Part of a small language model's weights.
Size: 15 layers, width 64, MLP 192 SwiGLU, vocabulary 2048, 1M parameters.
Each number is 128 + 32 x the weight over its row's rms, rounded and kept within 0 to 255. Layers, rows and columns count from 0. Numbers have three digits each. The size before them is the row's rms in percent of the matrix's.

# layer 8 attention query, 64x64, rms 0.135, rows 0-63, columns 32-63
100:115133152159132120079156069144120105179126135167146093105177090150163107211138193067120133184156
110:177131141134141130069122112103125124157070090153146125123090122179088056175120166112182078082135
105:104139097166140126138106117169122127176171121130141131107154132066156167141144116105096190160107
093:117145103185102160082132082136155127208073083127120121105095115119092067137150151098155088138123
093:135086122134129137111153131117150088118062100117143143049124141176159129123163145113151100112124
120:093124148106124120149140149069102132132134112109154147160132142191127088168149144140156139120135
091:131137136174043139160133158129153119163146139099118133094062170105173119092165159106151156094086
116:149136145060094115165117145078120132093102115127104088100098107158090096128125170133153075116187
101:110128095131126118089109115112073155123099186164135162169121163154116118179146154133190138056137
093:129138107077101074160134060099121129074135163124135103179118113108147174145137101095118156049148
092:128108181108101109089172136112185108139138124135159089120117164158081103150165135121112140141113
108:172107247111165088109130118148115078130128145126145123149166125126061079152127166171162073107092
095:165144087115103128179138163154170140064155120123124126095116148112157180072118125118099219107101
110:151095110158046156112132151089145123134143110097116145082134168137131147122116164171154100104126
093:113141138151174123118083140101094108138114182162116143128100138109152131174117169155175050142119
093:082125124114092138171075111120123181141160205135115085122205188082127104131134129164102139127172
089:174098142145078156092103135128140076143123071148141145118121109168140134160073174109143117141121
100:122052097143144087084099130079127100161098184146122133177111171085093111208122110136199072161097
074:137165174092066134164158143130134198111165102196098089117131114143082096126098158091099175058135
078:140147161134088119054172135131171124128140065163123095158098102186159122121124098105130116121118
109:218124110117148160126146160173170129150144148144110163089076150111190149096117069141118138124100
083:182067134137117136127065119153177148160090109138195158097128118171134075082161130107150169120153
081:109125125118151101134127119138165120081132102144109189110098094151154163122077119128186120151059
090:097077091095125157149120149138143136179135149108105109104078154178162119177146086162190153092134
122:119130142129057182152109159096174127156098063139132092098110108148132098103162141068120143080148
089:061107114137080084143092092087168152106087080131158164210166158105131136178136167105113113132125
096:183118140129120176103165112129117095113147106159160166120097170167196139197105111161159173113129
103:173144127140148146088154116163127077122134131117171159096166079138132112153142129097109206102115
102:118143104096096139150134080123173187139131110151119139082073077179171076098119137103163138130137
102:177089108164127106117127153119139089150093166130117174117130114088093152135106150193113062210113
103:125085158093122095114162123143081096096152124148140119145153073153153124113148128096098134048155
095:186153126119106120193176113124179137112137123124132140138111124124098139082106119184112166147118
094:104179168118185081098111170173102139152186118068177099140116174108188085096122099106110135105128
113:093160112142114122129133137124128176171202133130130143166074143148168095146134132150133127085135
109:152127115100122120203112117093161152101157145172080145145072199097089131059114067150158091109168
112:102187110113094109149165167168088127077225129104137101142066138115141152100126059108101153140130
085:113147164132102131156128156153134125100137102146144120117169113107187110172140148096092124096175
106:149148134146089157103118069116096094128159126123172163095076121130159108158084158158168120184145
090:133134184122219085073082089190153155154161111139125158131066162112177133148152129133128146152126
107:112115053128124217058145114103133164153098171101081161156153143091185162098140108176130147088121
105:059104190130100131114155118124098178138228108151089120083166106145135153133167146088106129114138
111:153108134132181120158102170124117132108168182134107168155080141087141125141107157132141132133094
099:132073125137074185107112122101186097110099145167138116175086156112102124217154114145165152145135
107:103108084124053086111151102091182101106105106161127101186210161153096131205117155120096100168138
098:094124174117113099086142104110151038132108149161097102114149140122110138114138178142171151175168
105:218116158106151149144124110141125090157091165166159188086091077171132108158141123153077155147149
102:134160138115098154116107102138138123143118090148146105088059131158177125116123117114129180112190
089:061155071142119148027132121124139164196090125093105140143127195154122150165131127127138089146121
102:125092193131125103129153151173149149158102105071093121042070092147114121116142131120147157120090
107:107103139174078092098175095123101071153103128099156146148123129148111143145149114154117062205117
095:180130150172065133082123091128096161106117119108157132164103100099164084143155106132122084085137
106:147099135128129123145141184153128198164139168095050159080119148086113138074124136120127167117089
105:107147086107129105192177129104103167095095098091110118124141110110164154119115112121142093167120
096:145155159097168139069122165110153198173180119105141137034161136102122137101170122102094122085129
100:188092215125079135141130168142120132136213148118154170084137181135174119093104159138114098080101
100:078144146125094112153077138127131084133102153087105159135046134063071149111086162175194123136079
096:112072177172126075055102133122180125149128159116134144171133144104113131159166151095126124115065
098:171141048103158155136155107108082107124074120102126170149124095149148117159160119090119121119178
110:051147118149190181183105127158118182107127065121167160140137081158161108087139120135083111155143
093:094040099148121151122144114119116119167109148151157145096158159187096125186136188129120102101125
086:082185068102153125126077140150135157151197129159146116055091063136127171107186147140101128136105
097:116108081106145052116118142098156133133171100088148116186196085094110114107104114107100103101110
102:152143119153108098167074146113072197098158104131165082117070033161164112108094149175147103126100
114:119084162112094177123102142128115117155185112096170152147073175086157110093119156148133129098152
# layer 8 attention key, 64x64, rms 0.133, rows 0-63, columns 32-63
112:159103152169102089150103156161084157096106163147168130206170086164135122139181083132145119165143
087:209153154147130158151118098084159160147143114160065146099117136106145096108101167134135092094111
101:147092141136124107154080157134087122117123173103145132174110146118152104134156097154139163156149
093:153070178125130107133108148151144105167129113149115135152128120168124112203093124114105097103177
098:147100138151181130100152132089119128171125090145117135115111129082140101184098181111141095150066
113:087153115053088117135150134127151115142134081120140111069133104129119168087122097127110130134118
097:172143128110154145097211125093156126146135099209110108158168105110155097225090135132099105122153
105:225136113187163159111110141091182099119130097085152148178116136078156096106115110146120129104072
122:101176065129119128130163139132157165146138099108115114157142159182103167123137090081090179128059
070:130134123193138136178095106189078161108087127106137184114117169123123125128147094135132166094133
074:110082110114148129076147128101125114161093060159120156176109126118173093173112145098127116134076
124:100147091102085107079103118151139156113108090082198156137106163131067107133152039104132153107101
108:097191174107133141177109107142110117091123112146095110152125113144136082137088127116171113211092
079:123135134128138177121124120147099104166086090152154155165140134118188094123110179139137079167139
105:107150093159111123164126145137119151146096146102096120096149138174083217093168128107106241096124
070:187176090171135100199118114123168129101156157095130131115107148155081113102130172151111117095114
058:114104170090161158112096100131102109102130105171148140188145148103146119143116126147133096168119
115:180077084154093093137063146089167156106155114105104086124107181123083170105194172136089183117105
126:120158131066129153131159116121081114069132112170196119155055093070213099157120132115142135127137
058:098119151103133133042146118108090103160130094175139102169109147102156122158107106123160096154116
055:156138160182121122098153127129134123112133088165132138191107111133213067120078130120157124173144
121:154126138126185079147093157135147178102144194125129148082120149166090116090162129162121100112136
073:140086107137137149097122142164114132144092069154178140160101132108189108124093122149205119165115
103:086113151140134087209117153164171238109121132119148126128099137100118103111164120128077126126138
071:160110137168161142179153077151113119124132188104138110128120084124152051184154172120131082104101
135:112076093187124139163074112166092140117112188128164124131156203166099129175201101141092108165126
056:130104119125143140095204144179069081113087144200177184148134128130186107106112098129134109208180
134:132122102166113141151054149134087144139152180116128148127162148111070129117165061126094117146191
115:151117102131135132148097149125090161128112189082136113104105129099097152109195130175096104115168
068:131112145163143145094105185080146077153131075151101133069099122092107190099104121182139192126059
094:122144150079106107134174144120150200164197113152139109092108130066164142170114069071120132117114
092:140093113207061165089151127170118108155112103144182169158069093141148161130113102131135094147179
100:121154174109074099076101093155183118114152139088087108146145180089094146119164098161112109101153
112:105169111154146151097157084175137128139058148087131125095135077138132153134163111111095124185131
110:128119100137126128139152067120140127138108121133194110157102095211170090128084196143124124107105
115:090184223164114102067144130143137110138215130112100136112154085150175112125139067122113114126138
091:123164154133055140107129090121105142151133171137154138142117151066146168166147085117129141133091
108:142090179125139109122138133093122060095137203175132147120210104095167138111123167164120097083136
104:113115115070171101068200165141105175110122135135156144095139183111086171091133107120112174111098
110:120160146149085167120093143094171145199136147121112084187162136113150146129136104109134099153139
099:180140102137112118119120155156147201150123118119147110211155097097118134139122103113070128091140
114:171133157164117160187100132120172101104149149184118066135123169086100140095160146153153106106110
101:071157130131161117149143126096152106129174126160105118090092100125157111160184124080088036129106
103:104141071161063134135083127145102112085103082121135104136144130161078131097186091116158119117114
095:153112145097110102105156191053044135179099154054117125134169105086119168147121131149138099115079
098:164169108082109155129133154112115154169107140150118129100066113055120110147104178150118142090124
091:078135117124158190141194160105088132148123110115133159165133117087121162090161089144096128114118
096:040129132095140125083104124135138153175121135115093060144170127180104137086183129105076128100114
107:092102187138105151126100131111120163088112113172122123102101174049134099151134184088113122123125
105:111072151167039132070120129132185066185125082109144132080169108107123155079156091118063136146113
107:141155122092130094140108086136125122095217169124162101112195193149189097127112141091145124110137
101:164152140165102133116080094137174138070104117131086114186126160110082063150115211111128126118087
103:108032245119115098116158121133155093144153152136154108116114128158172144155147106084128166101127
107:125157059159177113088119176133097149165086119142118088149079110155131130119108112153062154096144
101:119138100144136163188161162195137163081082158118086159111106126119130115170102146173075062130132
104:130100094183163164145130100108103116153149138134139157091124151180074125117107180104118088187132
097:166127087144141100120101123122124125113126155141072082131123178138109102170148160117132076182101
100:159089081096169104099132102158117152160167160148128099113167119144127072145134117116146202135157
088:092173114097181150113132103170161167180108135114153130059161093136071092077086104157161105097081
092:103107123105134120208123153117117174118123181157140079070146093103137080121145140137095120144071
092:112184150205117084127138189145134106163137137138136108083123060138109131113165134142102136098133
110:145138193128120110143073112091136097145122139116175169102076158124126138161111087146110112145111
092:158127165142173154209125095167167099137156167136086128102083164076123128110129171200138126173162
109:111121099124130139151210131231152141152160153128127125139130143062133117132093122160062107150092
# layer 8 attention value, 64x64, rms 0.199, rows 0-63, columns 32-63
102:130114116163091104144130116126130149098141053119118106176136088135182159136118147083091174148108
111:125148124148136127115192101168071157101144125082155107138136087164159171047157156161116166163058
105:149115083108139167068155187104144133162153192107081130130153134147121100145122130104112084151134
102:148121111106136138127081121153091152125159141127123160178124129124159081028142126113145150138171
112:097161163089096107151104097170126122182133157138142148120205139108080131173081157111140127023073
076:118149152136163153098192049128142123130116133123131086134139107142191182119112085108103133125120
092:126137130094112126052100090148102175137139159118075184153132095090123106095141102106225130163130
096:163104106141140102113154145088114113193160114125126100087104192144152143143131136109110085117072
098:130169130097106136141110086143121115195100134174152087128103113120168181148149136112158120136156
101:102096112197148159150090164100155170118175131117121127093149102111078122121172085210138138153096
103:102102136186166130120103071068116137062105081138107107089158095120116179124176164156162144178099
099:104081170099125151080159213089152144192113179119121159167139139122093054076130146137101125136177
099:109156094159084100138123107141140165061143128178131093102149149101077132102112125110118139100078
088:116125097101097079118116127175140120124081132104092145135158062087167149123099088077147068126122
101:105171129109173149112139133123120036162163130160113140123114161129113135120118132132101079051138
088:112111200141132179059111140127169166104079168155112134134093141113135140083139080179161091159149
100:164133098135142089134154173106161141128136140103169060093124145187102114097136200124108114102146
093:118161127162163164148167121056132143103100131137165148088152145185096114143111078095086164132155
115:140168137130112152048149124144185133091156170124159103103128106165104085100113136137140121107142
103:093083136159106159086153194086206150118074130099062135141163138164120063132113134113108099166141
103:140128153115100093153113089147079127104140097104171158160071143109154124073198156123189164124104
112:095145154150185115113125088038130137140060076104108114159127084153133177188147134142116144183165
100:110166118143121104112150077151149162101175147092162175153109083095204123067187158094107173098101
100:143083202148153149125125120090150100158073090104103089135063164171154142137130127099103142141158
098:075143112129124168106227102118161100199131172113163163118161084089166115172135105171136099133104
104:073163121164145144094098104095183141161158127151129154140204129132102178134147155168136117144061
091:138058099136112101122115192162174100120115156143171101125162150187145058103096122182126095184158
093:137087118133076197168129166123129174080094143089093160132127127126159079086158146068132133120143
108:088076100134079121067177135137171152131106137098112157078090053139136130094218145173133091122087
091:144120129122077098160140111197117168182163119080191189130126087146174160100190174114161123107116
096:134115135130126094125150127154193134146085099128147127160152177095141175129146125143109067100114
113:129128139142102180099153149060176155134111159114111137079131119160115070170112106070090164158189
118:155095151102135140101060162135136094122097106172075120124134171107085126101094098162141081106133
097:124140142161118087160113100151142084108161066143190070049128096167127184095123110092109126116136
096:145154152184162156130160119098154105176134185111149154077147160171115100171133109151140152092117
109:128055156129063165113154127117179106164080178128118126089156199150131061176096085104117113141115
106:149152122095182124137079149131089147162126129148077159157115142153129110135114186155146091136181
096:164104121141102110086127179135198108132132185057087123091172150133166083087139138108119116113110
104:187100085078107121113114125117149120152108155152101124106101208147147055142071121063116086120165
104:130113090145161120172051156082127146131145082134160100127101146126135126159108139137113133191148
099:124116082086156182136109151100078165165180103165134158152092104167127160136137126094122114178171
095:157148096152167109140097095123113163121117046155103021119098132092119211141138118112150115127118
091:143125126172140130154115145088168193125149154064090164199087142147124120166140125113138135077143
098:108120101144109057119117124157164119145120161154185174145088110080135144123133156129159077089100
101:131119135046150138085100178131106126175113107164095147145124149128130081129095137125119093144165
099:138126119022083134093126173089103177182136173140137116165173109100123118088090152103129127173181
110:098075140168100154153146166178207196092157178083133130109110101132129103080183105123108141090081
081:102128129160153154159156120163156132088077094076139161183180086201106138157063125162112163095082
093:112082140096089170135127126164174176111073129161099131141145123066146127101159036074132115111113
108:123151096183109114183136084152106114077140102126196084109153110151099172115158144187107163107072
107:105192116106138076145103102173124099151132171111147189146132092127133169100138140186164157120129
094:078119100130067205119167119128134132152106140144136081127116091115129152164150075176162117209096
103:100060106113113100150121089174111118157139151113131150086177129106126116101130101205152107108128
115:098191141093107134133128048160135089174107212110162163137103129111120098142118112156167143110129
088:180112076144140153119135156121125148091111126138134054135095155174181093090134162111136135176110
098:135121076071083093155131136148123165096133080083176109098169063134127153114141159127112128128093
093:081135108096150099174145081120100089128204115109171153126129116060104109127133110117110146078145
083:125098160087098125181066169134087097154117126141089130132120130104124100109120100057111134097112
112:150120120129110124135091102165166083176096179165153140095191195103098122146096073139152085107109
106:123044142114121133131134176130138137181090149141120160096153144105093105087156139160147091094064
089:117143117156166049129095075145117153162164085125154196162126123097177182097198186178156119142129
092:108124177150097153108137097147122109149156144132157139114137115175134147133179172170134142151050
099:153106159161115089092122031162143112143098178105189172086097182144190117128105103111146124079114
103:170114085154105100073175110088176124120161192112101113094131156085123097166116138117137090142114
# layer 8 attention output (transposed), 64x64, rms 0.148, rows 0-63, columns 32-63
093:147127115127137133136151120186146122097158073115157097100100117112144122093104114092143152162095
112:130167173171171123055102117139151171098142133085111091067135118193177157094142149120133168143084
099:103066115133114133111101102108164133145158154145104164172128139125051198134136147138147123155122
102:147146133103119137143104141152079121099170153137154138086107165137131102125145145098102155115156
137:085177118085119135153143089184114125104083126165128130078188088147055135126153112095108145085090
072:152108145113142067105137066123137138125149112165152124130134089121125116112130034080080174169170
083:141083113091108166077137146112122150222112163176133133167149160146096075158109157116150125159130
094:143115184148169096144155149124109148106140189155158125149113120135111172159136166089112153092081
080:096160187068097159105146107149117106092166118178152119096147110163149095168161111087118093111164
092:125125103144182163149145184138138117194165196114108117190117114166058177086095096200120120134096
114:142171094112180104119167078174081135092141098103119120143153134118110100110122138147134066132098
103:134158176084117126129079134098139095167123168130122082129120115068056168146138171161104129159180
095:139153114151086126100137149111207151129112132156116102159102145090135151149083116108147156096100
096:140127102116135093116168121133170189173111154120124163124164085132140048170161107088218181149142
104:091151176174114121099104148105139119085117103124105095153136150029116184174147127160113124059091
071:112077121119118112052086152099166104154057117099163075150108163086114098190189120183094144145139
102:130154137115150126168100139074153198115157113147108140185134138136107133087135158105139169081115
090:151107097186124118100200112089108157075068119093161185145180166095131165128094110179118195172191
137:122124156102125126101079121090187125064125061149127102147116155140079169101192164146153139133099
129:101120124156101075138136122097157125112054091118103074132112174169049114100109167144156095139109
111:141147177101095189143117186185061149121117162116109180114134154132160139089138178104057107134132
125:150142168168149117119150072116023127096074110151160130135148103153111108143147097110141059180182
101:138106130124102114110100120109102112084169142132105128132143159110098122116119141124103176096080
096:122140226161144155174110108128131152157150103103133109149092145132127094138110159168145106137112
096:074113169102185166047141104119127043150149142140090120133138119133093154113133136121118102149132
106:133144121139125072047150072149107128096170135100170112120188110116046134142122160162074116103066
085:135101111129168090157108224116133127180145099089144126089064164141110112064163126105199117121093
089:092151083107087149116075133122144161123106155131091183155147162097144070118153162149142152138083
110:107187140111144130143185129144167116131109095134093119121203112173059152148145151130117083116079
078:124121167101168182100125158173131183138168178185077170092175127105170124104207190141146099143093
088:131107160152179112176125088130123136107126144096095059125173167102126156157155150096089117143105
120:111104102126090142165162088109121094085111113192098156109117153129097141155105192197166147151158
122:070079119127097090200102131102160121161127121098167110154137157068133110163141129113099125099123
089:150143120172122089163166107138097189171144048146153136151102139164147131091155129122075233083136
095:155137114106137174102128086068133135116114158135076145173111134131098161154095108140164115167093
104:107085138159096131135123098136165124155116145149163129123085155126120129160141142108187120151105
106:146110121144177128156138141102132122140122113131164154115097146125149065158105159135124072085140
105:153106114115079077132120090135175136097138145108057154188151120136044100119149152128158165103093
098:124081149135113133167103123086130125074163116147169146138092142132116045149054177078153125092116
111:140134102114155135113151151147120162099150188111209159149090099144157131098130080105133132087133
102:142110149084130114073099120095093112153119114177167154116173047167181138104117110112113145096143
094:092114168120135169186138093114117174130164108129182111122115162194177115152113099056146120095123
106:148083092139150158218070078137141124090098167082105106124156123206086135140089109145086140119146
101:156121143141141124111116118123169152169116157086102185063176100130045111163169129075111091121129
069:114107134104125122094153161150128082089094078069158111118133159114102174139109134087146098055195
107:086168106088102080117071110065100097127127162132203105085162141122139167116148157105152114154213
119:150135123133108115137090122170166162116168159107082145110106127192055155116185144161082168122117
064:127135100196171141094094059173110109131155086074086122116160166135105138044094150132137141156107
097:096139137096103125154117132145153087163128159117119135114157147081117128180153110084149166148148
095:113196139149147129144114167140143144126150139138105146119113119114182128077166086154156111172053
101:146171113204100141077132085110122109167147173158108130099161177139114141124149128166101084110151
095:091120112150193160079138148148116084185169144134085109111114112173112141170161101119125119170134
101:077090102128141172155146142159146126200108131128124129120120149122105086093151058126116102088121
119:111123112163081139104134067130086100157090168151119173119074151148103101181172103126126107138129
072:121126143114140115107109202096139151090180121116145176128092124145115079069108140055129130139097
097:058172108091154119148144134142160176118140120117120194118202052138173160030113175077133157108154
094:086149107159126141161113124141070127140156164150089091148142113085131150090132146152139177087166
066:122173096101075145162105132172137126188127150105138114163114088136116089173094125076124207094170
116:084111126102114088122171120133135110187135182146170137135146170140090071126113139162151108143088
103:108148148113150116139146138121125102189089155083103144163168153106020142136135139090119141115074
090:144094160132125152059144158126145166122144168127132115136181150051142072116154139144131040107125
070:129136182134125097093146117173171109114149131200127121126131111167145179123195147127081110135077
107:184070140090166135113118109168140158129113146172133120132107219130117107104130091164152134100086
095:125046133126133115149171118094186116081104149104122164151107148114088124173142146139186078168069
# layer 8 MLP gate, 192x64, rms 0.231, rows 0-51, columns 32-63
101:127095119100111127104131140080113120171137142154137179101126108099163197150203097082119124193111
094:109102188055098138203147098126120068128066191148124147090131103121116086105135150162085145142151
094:200104139102112135209142150085162104131052145132114140129138126105107108110100154217096151101153
097:151155156136128152084137153076157135148124124114160091146161149085155183134155065135176180160157
100:183080135083174120100117165096137104124110155128103074103084209105078156135151119189104166124119
086:128166155101092145143153114138161193127080183144134145139122151084082110124104107081104138076136
104:145135124096137144124111120108115153170118131168104159078183176066152129168143134106150184133135
106:121096181166129132162158098147100160106190151127146170081100122143090170163141110163151169128134
092:120098178136165088060125145144113163130162134102113161142080163155111154034090111112142124090152
105:116108091099104181142126170093116156153111115125105081144128189072086157117137103154132142142127
107:169102129167115084149128067134148144122124138134094141128192123103100143133095108063147093177124
116:173157114104138154142090116136161157147139175113084120080117119106108148164192120129145122147106
096:108123198100145132103147099113169113172111137077105147138090164066074089078181113090138167123103
096:118114143143133137149129198160159107150108190119114105142105154166126141139161117085098174086174
103:088113131090119147170112157146156166106106145148093147190188097122160120099135069117064149159146
110:121077115144116121151136110175095164152135134075141123141207174072120127122091149082150088105130
103:129162067123132184168146043148148167167133164069149155136122122121142117133160084146150153087120
094:098164113096150170108119071130164171142101160081072112126109099124129088100092130194119145151124
102:121102170185120110116141072163129136137102162152175096132182157162158141209081131098137126146123
099:151106104117170123103108049125133118126134163083037111139089126145170116141168131124131121126100
098:083118112152105159140139137011133118110175111109134186165140054133097135113133165174103118101137
109:088131152168130186156198094115136100112187142183094163109160150121126074125110173167095152118194
097:173147125128106114136162092124096061140136140092172148119174149116127119131082112200145154170163
098:070137098059153122175047143097113185163135144084114137122128125074068111086102077119143129107135
106:112135124127128076077069117125113076153102145109167126182118121100122158148116063182117167137092
106:131108088140131126140158102133135139166129168173125113145094120106077164127139102119155120096142
102:113139097136139120114121150113186190113095165069113111143037129101088135150129070118171169165132
104:164127158084123114109099071096146155098115155148122125180131092120081122171133119173122157125131
105:152144171087154096091137152178082152112100159102140140126112083091148082117102095135134140106175
107:174118079205117110155134116111060101131120159086143146144168137109110179176109144113137162127120
096:178122146127111155191120087128049165132115169105166084144122160148153136085198109132111093099141
097:122104098143046105145059088189144129166115127159183132123098100092049141102125086089168125120098
110:138123198124102136162109150127088127080136167142143108127138099132169119096165177166095184113166
110:141132071168105160108165156121092073072105169127098156150170093158140072061104138140106134186135
101:147174144112118158142067108176145093152093171143142118150130114130177102107148077162126120118168
094:132142077086139148083131113118092164182073114080113151162145116078130156182162161096115087133060
095:128154108119100086092097165147059152199135123057145115075131152104119108097159108139210111096157
097:153124163149129106155154079097100157114143115113130099161167186076000135143139139146179118125093
102:119054103129131114127104136081122131125123175113121126169133113104129157124109089079046108114149
100:067120149140195080134160115106110090107151120119141131144142116109127111168166160191173169159175
098:167164161096139122154131139130072138158107128138140144095128173100085148113186074130169103192112
093:128142153116156154123123068155136137088072142140137146115122068127122126173124089119124124146188
104:117134092196128061109134093154144139183157174146149118104109159150151172113125190060104152176188
120:155179117159147175122105093180133136145167174143124153121175156142128158154074055148138084110170
098:160143105116146136138135170086099153106116114144124121133138193096073160115095150162094081064134
108:128090160154114192186140122178113151154154102159093161135125105110131072165158121143047146088120
089:143091174089086140166145158136040164121127164134115106103080124148131176109166106149148190131153
101:091149077178124100105117163141131106094128124123135145134074125071102157159099093140179102085084
093:117122106092134087113120158133097159123148078062148090127128191141109113140129127082139141114137
093:125121070223076166128092117143131045138160165080170122102132107130121134086110160149110108139150
107:094166063136131084124112111135130129134129137141187172168099117084098161086117083158173123122192
099:138156087104099137135152121115169124118092159079114135147117128200143105106117094167109154095195
# layer 8 MLP up, 192x64, rms 0.232, rows 0-51, columns 32-63
104:156101206167164168141142153122152123110101164135160123147129112077122102129161114086129146164096
087:148139132135114121118147117131115083095094157156151175131142116097100134212073119118124181061136
099:173143160074130119079161118087089117122161074097135085114156123117073139123148144103093148133172
102:146195131196089172094182111078115170133164165091137074120107120070111155106123089147189115096146
086:128187129199177200084188141146120148184126134154100097102110116153150133136160104191065142103159
086:144130108054146105158085107104088086103146128152092131090153188096176105173129099141072070080140
099:142174093088079107127158110144114159126093155110134147151120148069143154103088146113125153090173
101:109115135106162162127140086086165119137104100155028126115161146184124132145120174140090125107169
108:143117146151102064116153115125107155162133111119137139144158078147106150119087107156167098163156
085:181181104132133121076111077097140201079121139147163103141153136123101136131118172129085152117073
091:084094103155085153148127116101123141205136184118152150098121101102114116086128094117120143049084
116:118129175173129135146128156127091171135166055126088103067124074158113113115135134156145100121119
090:172117153127109114118113124183121137135162109078097146166110076101065127067160064158160149108140
107:120127127136129153145098115132085099148093130089107179163156150106117102151099140150166146105047
110:155111022151197143144127112068114066108102128120090170112162099070169109122125107147174118173133
098:108134128150109125106087117162090132136123147115108130162151109090125079104076076137148124091190
103:144090123139121172163103089136148142151070141112142090147110157193148140180080133116114127130140
107:110153096126137152142151222116113167165100164104149142146155148094145169115090186088176086081082
112:063205149207128159126094119113188116182125116106111156116130132164135151118178105079102157171116
098:089128206162132159079155133159168111148123046153083140125160168108109169161160162088101109145110
094:132164148166123105129133122100126151110105110115124108094159086167103168173082182142141119147187
090:153106149154138085071113114149097118059140187134090096134127088159160148162088140102123123136151
097:121153140108144084093117131109207120110095125140088151157154160116171197102079107177094068141158
116:131103171180137118179139074181089130161102128150133132110069163160159103143171231091133108110108
103:181140134157174120129105115131140118100173091138160116086141149057125122141099115124072074138124
103:060156109168149142108055134122099131125094147146117084061136153142113117119096121096083108151117
096:155128159165144138117092100116157103066111147067187142124075153107144123156099105071187120143110
095:138146143145113117104117193101125115050152147091102140109139126155100077077083153161099128242120
103:151129136180154089161177143151138162102191076099105175134094131134104086156086177150109095097153
094:073145115138097168160109181132100109100140159154130157128102166111146122117170082141199170122136
092:099167130138132163147066116127079089115131140200135122131113135121108125159092061145161131101094
109:162167159136122087120173153076152089123089110108105168121192129127194171161132071108132108119150
099:085123087169139152113168121139130150090105082070109182136089084087157133078090136136150074138158
100:103112208077100134125083126087156147128188173175116122131145137171158109190134175130125098092170
104:101128090099081112076119163081129047124132132086157122133203145139157117145181123166152129137058
104:088139124118122084186043134158146126123112151164165128101096118119160131134188126098093061161103
103:168101106137129108100112132142133204112139112175115104149084141100156141140123125092112132097152
093:130142145088070108099167102108109108076142088121132139118099090119121100041123144143111126177123
105:150129120105082119144137109083158150105118117180145063059146114084111179100113113140074151104166
106:126155114088119095131112133121049132119107126099149142204146093129106126137053101142096117099116
097:103165122141164111072108146114125107134150106097141160147130090126106168100180121174134109128095
100:110116116145118158130121074132194103110124127151099129200084144171107153115121149110079202123130
100:163167113165179148099157130093082077130140092130138147134139176123096121124088150130141152068126
105:079072159176091161083193134154149129115169104094138117079096134100138161140184108147080123116094
103:107160095182176180100142172073105193145099100114116139094096078115108112144160169154118122122141
111:134178105103218100081064136108140128166145140094073177107162142183147134142116163097123086141106
104:155176055160178084093159125087107125119070175073154112098097093148168090095106137130092148065132
100:090103047126140102101171132120126188147109123121089151167069061115159108184139162066118141144157
083:127067189104148103153134094050172192134154136098108080134094166082128110147094069122147172149150
098:128130142127079098165064062124104150113082126103110066111159080092072153167119132176129097117131
099:170110053074140134098152117196113066156104141118106103082178173085097148158117138086160165097091
096:182177092124165161076128080103079109094116124152156177116139085103134146101084141178134093110130
# layer 8 MLP down (transposed), 192x64, rms 0.18, rows 0-50, columns 32-63
109:098146127105131136151091165141100107157094160116125157174120104157101142095159160136157068123128
095:110100145099133141128127110169133076079162123117104104156098144125152180175063107161133122161137
092:231133106178114120126137097077155146114172130122132136140150101111094112147085147199172105161115
095:140132165110152104168136099141151177145125058152116191147129117164155113058074145045131116141099
089:103114136116125054160141082056148114101104128132169159201136168135139113143147197137161159147162
088:165145099114113162130110128120141148143164079118103106163099152097130147162107129099185081112131
096:147135141191096157136136138116119101168108072127155116190094142165172180111164095124066119086132
104:110123174106151109136089171137151124135132119138161172126117124142081152247150154140170095127204
108:056097127093134114147119130113064096077150155117087134183099138134148132123122122104123140140158
089:073115086124176119109088123127119153070080082144151146153112092105159152141100116204109182155090
093:098142201153135090174122113124123107119096084081120124153113121125102114124149113064117154179070
114:095188078169079163105146093157134117066120147179165081085138102104111057089111120125119153102135
097:150114138160096144116144188143159075160111145137173103161121204103073064104198102145175077075147
106:117142126173104141098143134130082146123170052108138087112126092125160073134119100184110079118131
111:159115089128113116170116124095108123122188147192076130132135092107101119066137115181150122200128
099:155141138123101162094153173124141132152087156118140084117150173159149173106168141155102131060120
101:124147104154081134143152071087095169165123156115130089096150168086081112126103153102122116128096
104:184120093069111089190128119179138085111103181190105140134136120093150096134146134079152140102146
114:107173080151166090108139071145165117150117135125131122132157097169159123124130100120174106171067
104:140122072141143100147126076112127089116118144130093137135075089106147133068129124119156106104059
100:143142117160110157116187143165154166172099174129142102095089158125119120142093159121135146042080
092:066165120039148087132126209124154164130107124132149126207119147098129131103113160125140131142123
099:158113152089131109144151148148138137098123115072140106174152161160178109189114123168180078129146
119:089142111105080136135124090120122171148156079209175127123144219150142148088105131158140113084137
104:126112168123133182066148129183048104115092131117177122152151139109104112101133124154116152108151
101:212062133082162158176183143069122091171149105162159168103118119101136180080079136100199134108162
094:129149122155100159112112121124070108139102187120141127166049139147147137157158128074192075168135
088:113174118163078124128183118196095094157149081098111132120109150083188095119114165121118137187131
109:107132095105044142149153171077124174145080124163144139149182151146087184078057122144158093147078
099:109072183170107103075141109128176114126121112081091065171135148162092125117093126180118122179077
096:147156066167142119083100146138123155122118171111139125070087102105132147163185069107126069106069
105:116108096130143078136156096092111139090133218150119145132141108074174121100174117154031150175198
105:108171134103159119151125181140135096143131166116103104193129112137116138114110091140139098218090
095:076105151125077067129131149126182146137195145137103097101122136130080102185065166169090130080103
107:135126134100151114097071140112095112142136136133148167113108094164169135154087124077110143181175
104:121176100099101099111105135119065130090099147123133142159150145129154152142099162132122084145138
101:119086171085101114131110126143140048111058186140124141166175141092096109144082118139076145129111
088:149181097149069149132119106146124092110117156134132118129113099113136157099105101107093115179010
107:130181171115178168178108092083190080132158155151150151070101119181125079122161144087145112142139
093:126090132133121098079077123145112134098124083127135161122116092106141162046082163142035117126080
093:106134135074099142130092120111179159175153109050080110158123148101139156146061141113145159086104
098:160106095108120079098129086131145127128179093126152108120117168167113120134154129136095127057138
101:084125173167112105164120102116171117128156160128137146131164087087169095117132080123125114173142
104:200126068111118113118141153132103126123168131090105140158122137100167105120123186161153125159110
099:156121114131130171117143072156111156052101113132109097123112061125096167123123097101119066137107
102:126136106154141172096195144096159161091126183110116183113124136117128079146145167145176172110129
113:229081113145166107135154094126149146141191138139109176097155158151090140099132113131134155115160
096:107149164169165083138143119122118143082122152107074172097151103133115086175104159122113139099119
080:133205113163109173136137135152140157132137168133115122108125043107137083168068147107143105106155
102:098125093104119103092102146105152051160184159120135122091089155099073097117131087104097109081170
094:106121218178096116137180175152135111131113153128095091160118100180133116170149186148122103142134